config = dict(
    n_layer=14,
    d_model=96,
    n_head=3,
    n_kv_head=3,
    head_dim=32,
    d_mlp=384,
    vocab_size=8192,
    activation='squared_relu',
    norm='rmsnorm',
    norm_place='pre',
    norm_eps=1e-06,
    positions='rope',
    rope_base=1020.0,
    rope_fraction=0.5,
    qk_norm=True,
    attn_scale=0.3,
    bias='none',
    tie_embeddings=False,
    parallel_block=True,
    extras=['some layers without attention', 'local attention windows', 'gated attention', 'value residuals', 'a smear gate', 'an embedding shortcut', 'learned residual scales', 'skips across layers', 'weighted sums over earlier layers'],
    init='trunc',
    init_std_qkv=0.0388,
    init_std_o=0.0,
    init_std_up=0.0388,
    init_std_down=0.0,
    optimizer='muon_variant',
    lr=0.00915,
    lr_mult_o=2.0,
    lr_mult_down=1.5,
    beta1=0.95,
    lr_head=0.0103,
    warmup_steps=0,
    schedule='wsd',
    decay_fraction=0.791,
    decay_shape='linear',
    final_lr_fraction=0.05,
    batch_tokens=[16384, 32768, 65536],
    seq_len=2048,
    doc_mask=True,
    z_loss=1e-05,
    train_tokens=139600000,
    steps=3592,
    dataset='wikipedia_en',
)
Each number is 128 + 24 x the weight over the matrix's rms, rounded and kept within 0 to 255. Layers, rows and columns count from 0. Numbers have three digits each.

# layer 7 MLP up, 384x96, rms 0.208, rows 192-383, columns 32-63
115111056129139118096143155098149145171142133074156142145162180128187088090090136129112132149136
133119179119105134108114140088148067161107138150130125093109121179156170114115173113145134120116
092106078143127098122109121126124147105122125177112162108157127106108233138120108127122167108132
135137134125151128125114127123102101130126115128145124140138134128074105101151121097144112155083
134126140139127073155153155132105130129095163102144176126118082153103149139107140140097133126112
114130149099148083125132141131102107140119160114118135123119112118168076134117120068083153122099
129142127132130146144112154158100112129134114144121126125140153150106125132118116141120141139137
151156149139113136189107120176085125080128118149088118098085137148114160155143157105121113131140
142132130170120152068181122122116152118171150101114118117124140139106122095128126093108133125129
073110150164111110141113124207122123186178122135154102158160153130149139148143132133122104097151
093132163126117130160091137152107133115134121089116164068116143137132116138149129133131115105112
128106103148144125118202126130146128114115161156093115110108133115105156143071093135143146105125
134180109089107125088171130150126131145108092099175121154184113122156068135089075171164140147122
147109143140126110154161147190112153125108160161101129152149137121140159071092088150107112140149
135133115144117129115169106150112124145145116125166105091132154132150141155118151124175152142139
113162133111146136138125160153130136161097134144140122174124123135144159161118130106114090144105
118160155125154187139111121142128133146154148121108102119104114130118121095088123125161127111116
131124127109099151100114125090105120155123129154143091127114184130133105100133131098145085123059
114122149120166102121155161132128122141141131128114174119140120105166103145119136130161142133111
128132093105135115159131122117110098119149123142102114127142100126152121138129129149108036113119
150137136123092124155148115127130112119159152125126127103216133187105180104063158149108163108137
156148160115145112139112131120125144132107171155158150091122121139136141124138129120120115114134
156118100133126142143122129106125121131092153139111161112146143079127106170164085134124174152163
154175148077112106136088120106091147139082156129124141092106156094167100131127148140158108143120
174151084178131111144146113115137138167112145146111108105161102126148202150144117142129110131151
140139120140133113163104088134178165107128143127130100155135137128124153150194138056156094125104
118156138149097149087160155145087154134123146124143119132144143162131070167191140130130141085121
150135121103120165111127132130108173103121110112107113109130166147165122121169145121140115118170
134102145130129172127139119153143159174163146060159136085102183151148103082078135150169129175089
214131117120107114173110081128118148144133103152099055160174110114112153160152172153142197126084
095111105127095126090130126169108113090099110107131127105134112170110165128130125131157134128119
141136123106118080112145148169127121133117161124112157102149111120149138130123138093136162119151
095093075146162110070143098121168136155110137178138138125116152141190123128109141155117117117112
122104120154102125121137111132133154172133104131112120116116127150120142110110135129135108122133
107157147080089133151115141143169140103134181091124126142203115134152079167129121161123135147133
140159093134109127114136162133178108123131140132130130142149179114112085129145134137111137150111
115116115174106118140151092221152120148147132149119151097147154128103126130138135119112101116150
148107102150102143117118155104055127120184153118118124118080117164123126067101107096093133103134
105146155118156148122097147113118119107102099087182160104114133100079087118143136118101148144107
127128095132096129128120140109132117074111145160149123134111112147149146144115144121136109108090
164124107167123114154146122126119126169114145107135096107115106130129143124109168115124120086117
149093134189142108142150122122127153118089157135127098123130121132158154115086122147142031154065
141119073129151114139134137093115141131158115134163143065115116130125107111154116155117126106121
128138149128126077118157124139132126144132104111084137096154137083147160143119144073091124140149
151100155199086123126120154143182142155145135171177151147148094137139164126130112096089122117144
157094117194137115133109123126124164125165139118135120139103189099100132140121109141147155129150
219149139091109125141134119114109112124128094168213144121192183087113164134122079132129097137134
132160064174127110087153132121164151148093153115100161110143170138160120097100081093105155147173
142141135123090105123097138143122080136133117132131133132097112109133115144153123111131138132152
121083102149153154136145127129186141132123135094147121167121103118168101163124125145091107171091
103116126123095148132167149153133114151113098094133156144189132115141117134132101112103086165132
123165152156154108153116088094108072134140139110141157082161115123047136101074103138099147073164
138112119140144148121092148135094114152128120120151174139136107120150113134125132140133080136120
125128122116143110128150113127124110157131127124149138144137142122122094130101127124166109168116
139166135126163109171137125156107124093167155092107169153126143144084103131118140140084160098148
111106129104102117129191151139109122155100124173133105095137136147112120131075130104144107103162
118104123115085133121148142111124139135094128143107104124156124145181157125152130125132125130106
108146150109128106131113155130125157161150137119120122138132110116183148179109142144149134104126
114134160133130107141124135151104142138120136137136160146123152141159144121106128147127122148123
083116128113111109116185149126160118120104156121110158162100171116136106146107165133107135152122
127129133140134140140128153113167160108114100159138133115133113123096117135147112122181169091136
106143100091163121120185130107138108120174146115149129118135133077131128117138125116114096121142
124104133155096120144116099118144140142093154051155135125130082148134181173163137133151123077072
114135167127102145126126154189097170120117154128077112101110093108121179126090162106164130164124
095101091112095120104127174134109138157104122144094124108137125130171166114141124124137146113104
095086138144148161125114141134101154115167124121118140152089152144110071135107177146099092141129
106177150121164127118104147089150135154138128117130111080160148137120132107149163098147169124146
153124118133060113110152131138143111140151126137126138099142103150086121082150132149146172131094
105126140093117111064118157124113126149142136140169136134079169121193166150097116119115110127076
118121148097092107134125115176177125125116153146099139118107170114131131147146093114115109164112
102104157114113116134136142124152096141128141136105151140154119108150150119111132140095137111139
109167104111111146123168100109127161095120102139140140139112105134097132123125133146134109177083
116153148083165122144114139125118110109116104141142196083137156131112132119134109147118098133115
113121133149093172144115134121119118119163113131134129140157079143096143155129108121140143154163
147144124107142110145166146130143106126109135140144100115096118116120128130125112143123123124129
165191130173173100114155124189077014112103140134108161129112112128135128112089106154162160158164
162139120111081102149120114130124108126158155141128150141136141133125116125133102111097083105118
162106153105144092109118083097097139101107098147097177178204111160140093128161119119112109130056
105122118142082096174170132145085121146139111122110116104126118118108194097132151090112134166144
162123132127128132101128122123205088182139151140142147127129129126173147134142113116128136078123
137111119080109106153134146156129131092161099143189122140133163117152131136145160117091139075103
146140138092093135076133154132139117106098114116116116063132153118085143113115092104129162069132
150152083133134115120109128110097130092083113109119142097153103172134151129156129097092073174079
152149139106149092149114137195195103149155148094120069123201204165145127137135116162126167152141
127156066104148135097133133159181145146149170082176149133140139155118094135090125145152104135112
100083166111137129147104163090128142128113147137140129150099145142123089150129112149179126163091
106148117169112173114104126140163126121159161170128109098155166118160103150144159115133137135122
150106156121125127115100126107112122122150094112108105126135128157116106178166156116115109151157
115101120106092154146128096102114111149129125089095090134157120151190146088125118086159095129147
120153117161112122135149136137137104146143105151123140156112149147140156117129108126104161130101
113134156149121132152120147182115146094166149100124115147141101097105127126123127137132154142130
111145124106158120173143090138095112115113094098114132123145181120142184142122167114083152096145
148139104121138148103122124150149131093130106140110116144164126107122124156127098109125136147166
183132088136114144150136147148094104149119140107129132111131137129083145153183101094118132137093
133128148141130135115153109104136155109166133121147075132097193100145103135116085141122169152151
101117105144096138128177146109099152131079116157166139105118156118185115129140143112126120106155
129132136126125153096128126167142140098111169127120174075176104089113122113138137124131104137132
120161131112127116133116138141114107142090116165114153155191157126145106133095147129153109124168
132125170140173116088128164116111127144110155169119171084120128111144107081123117175100110176113
151149109168159131153122152133109155140142153107117143169138145142160119107138114133138184160126
142149126187152121113110141160096147102184162087116141120183088133089107095110115121129136118117
112133143141103132126102113134168115111124111145116132114143091104141117069144115132164132114164
117157144095153110172112113129134168163188135128125109146136172164173150142134140082122116137109
145127074102114125105144119113115093139137128128153108164106111132140149129106202171139123150088
147117169134167164131099135132107102112124144116125124130131096157129161130125104134150159115126
156148146125135098118101139163091075109124131139147158126116119101093116116133179074120126175136
146110149104128122133114142123113113110115109114136152153117114128141125143138121145102127139172
151150169146143155111163129132162140132178113114142102110122101126108101168145114147181167125084
158191150158145145158099105115163107097107151081095125147121124127108100123137139128161121156109
121127104131164124085151159143115132158151122119115150145120160075182089092082142112119125146121
102119127138130133071130120117164123112136153165150111134145114120137193121138144130118154166138
093162136125163105074139147158159102142177175092118099104183186149106164146051116120146089149111
134093159127164113144137149086158114078142161150115149102114122114121136114112157128085111149096
147153068112128141126148128134107134121167124148147119148149146119112120119176096135164153127154
111174127124117133158103126160115146094088123119151180092144091129110159126115202159148106140124
143183183107178198122128114119124050145102118108159069129125077115119155117105112042104130134107
107153115116113151121081130095102095175120156103166124094136060145157150151103108136175083133126
134142110131086128103142117158136104139136146152111116146195123164090127108137129081118095127143
162139107135112100150147105158111120166138162120115118107125117103145139131140118124135101138140
136119149169071108169129112119162117096142103136212156133146121130098106090142142154105120130101
112132080167126117092126103133127090122122138168153165159097105122072119107111132151141122118122
105098138195129127115149162158132144117140164114134176079132139188200116128109101140160137122099
103129139171113117110117181151081126121101136145117140087081115130130123137126193133128092118114
152169104118085132105157115115193091110134099063094123145123125143115112160136154126136139164139
136103122126132155099098114073147142168105135084096105123087204165112137172120090113168068113134
147120100102120114095157144146119104134097079101134125125125174095146133088109120123153161127101
172118168128148130156152160138166091120128116139115146134184106125146124096114110148142129180113
073148127161149112140155109123217132135159160122099141117122149110120153126109211122083059063155
112096154146152117144125118148133121115157149111128130098117090122159104136110138160143093120094
114123043125097154162156135166132118119134151180134100125133106138148174127171142136167047130126
123101127156118134113168142077126118130154137151131147063154138103204170156116092119099175098143
161149100107096092118160155165147158138131135122127130119113136082140085156182128123145131102134
121192130112125145171146139145116120101157145128108164135160124070115093151122154160155128115065
128122137145146136134120120132094109139125161127110155127143179111118111155150145159141136158132
134103141226126137142147157131146138129122092159132079119145094110131149122092132110142147135144
152160157175090166097143126134130119097111109096167126149151098117145152098090119152144119117143
116140100129132115140117104151148119143154084141117137122118096131110124112127116132123142118141
121147107094148102109122093114151117117137138114114101130189169180165109142151140125095156120155
120105112128101117072121139087123120124182087107134188130164119126143151107113139120107158145107
117139140114136109122162138118113142114139101101159152095126105129143143142131138162106155119141
121137139153121144152146106133139124125113140149146151125137133099123128156106097112143154086096
101125159125132129159170172100114079053148160122192087116104101143099153143142110163140155085108
127127122111135138130133124152145125092095117092115129152133120138100133078139098082130136141172
129099090141114098130143144153111115122126139110110090151115137095088141138125157155149136131148
131128129127128129126130133131130128129129126124129124127130132130124123129130131127137129127127
144135128122109108147103126122111138138128088150135136138117127123144148134142140141153138091095
100124134125155082156118150125138126130130132148190133099207138116156135057118116115135099135140
138101169125122100061125145166149102131108110129147186127133151113088146124126100153095122155130
089183091114151151155133135135119137080076130122160118076158110130100171144103127123125133111166
129135116132082142157156129130131137150093147144106139144128132104121098076107135153117131150120
101155130132159175136107149118106103122151147162129128084144138131117119149135134104144101149098
123125094130134126089191150084125088108130082158135168113125133133148115097094163150093129166156
149098094163110114146156110150139129121148136111144140123127125173116169127130164109149101096110
137132108078165148091155128179103127127183145088127121125122202136121158130126094181151151139131
184125105119117127120154112146155145088148134136107179135118167112096128140118123149103141134115
157141083121145070155119155146126119109125146163150173158122127142079095091102122086134153134147
126126098177160148140130161120105099153213111060129100074158150153177178127117108146117177126123
121137145167136110121144118144096105158146138103133138117118140126098123152163128128165158110131
114167166124137120142159159144143096164138159136131086109140126132109144099137146157122115117124
108139143132136107103127058089201120124118164106132121098127090105132208145089139149135151138082
119159155109117116123105139138177153166121205146112099162121149136125118144085108118167103104140
074176113166124106101101154138191091097132090104123129137178133116100103118148145126135128098104
134112146126098127122139133143112121179170074088114109085092128153148111105146149115120155118143
115107128112087138129118107144082149106114147128109121119147125141141134102143104122185118111151
134148135155143130133128115102118122135177115088135132174106141122132187131130119133116102122090
129130095114135134102157132139090124142128071086127111094111160123096110116147141128144135150123
148168133102142169163124101109138121140138152167115090140118135104116095129158080125137126115122
143124167139148132101112143137157140129133116145108166098135140097086099141150133057123165138134
119097141136109117129103138149145135137108142124129181168128132121130121139114155125094123107125
109117120147146160146146139131141142115190147103111116126157122102139125128162132136131104127112
132142124109090160113177100112117080116133142146095108096120135133130102095138125104145162095185
142133124135116124118172092135111131145177086137126150142133104150124167119113120129113124171141
132110118191131120138126129166167136132089097147123120102158147130128125124141127155124134143140
114089158121103118121103116156115158126144135140128095077128106131085138098144118085143152124135
122129112150094165130125151143093126133112086136127129137119126122137167145143097139148125090112
143138162105139132124116114151151146120154134164162166101100104132102126126095183138107112135112
098128170126160133149118136112125108122116127111145127130116150134124152119124109109091167200145
102122127140148122126100145156130124108151111125147130111160126133118148141133116130144100134117
149118164120155102156104140134144145102087156095153115114175136117139105118131162114141139115129
141106100176124101149133120155138100125144135119122152090105125135146095149160150127147140122107
096115126089134124141153101168117165143123133138153141147139163119187111106145136105163156122126
102155152141050154115096161120121103112123131116150172123099111148149173154069120164150168169168
103158141123162162107144110127157124108116106137094106107114134158172133090095149094120143109097
114139115109110121108119112143117129135109137075124122134104111090104121119148099149149118122120
132061145121109136085138123109106115128126132078144126151147115100125173142177106136142113142151
130089081096165107113122103056135165142122148129142117116131127159136157138099088115169159135107
159157066105117113091145127134113158151107095136119145104106105160116128083110125112159115168088
131143142123124131155132127135100142109115114125159110125131165100128154130135124107162124122135
128120106118104113145129136107103113119098093118135161151092099151082188094136141108129097161065
121124155091116121131118096163108138151159144117146144114139117157120113136152114117168121088075
108128141117146126106127166117117141169138134144160162114120096140133131175140126178136117109147
119171134122084102105128150127126170124083128127136134138144149130103144120130123117110168163105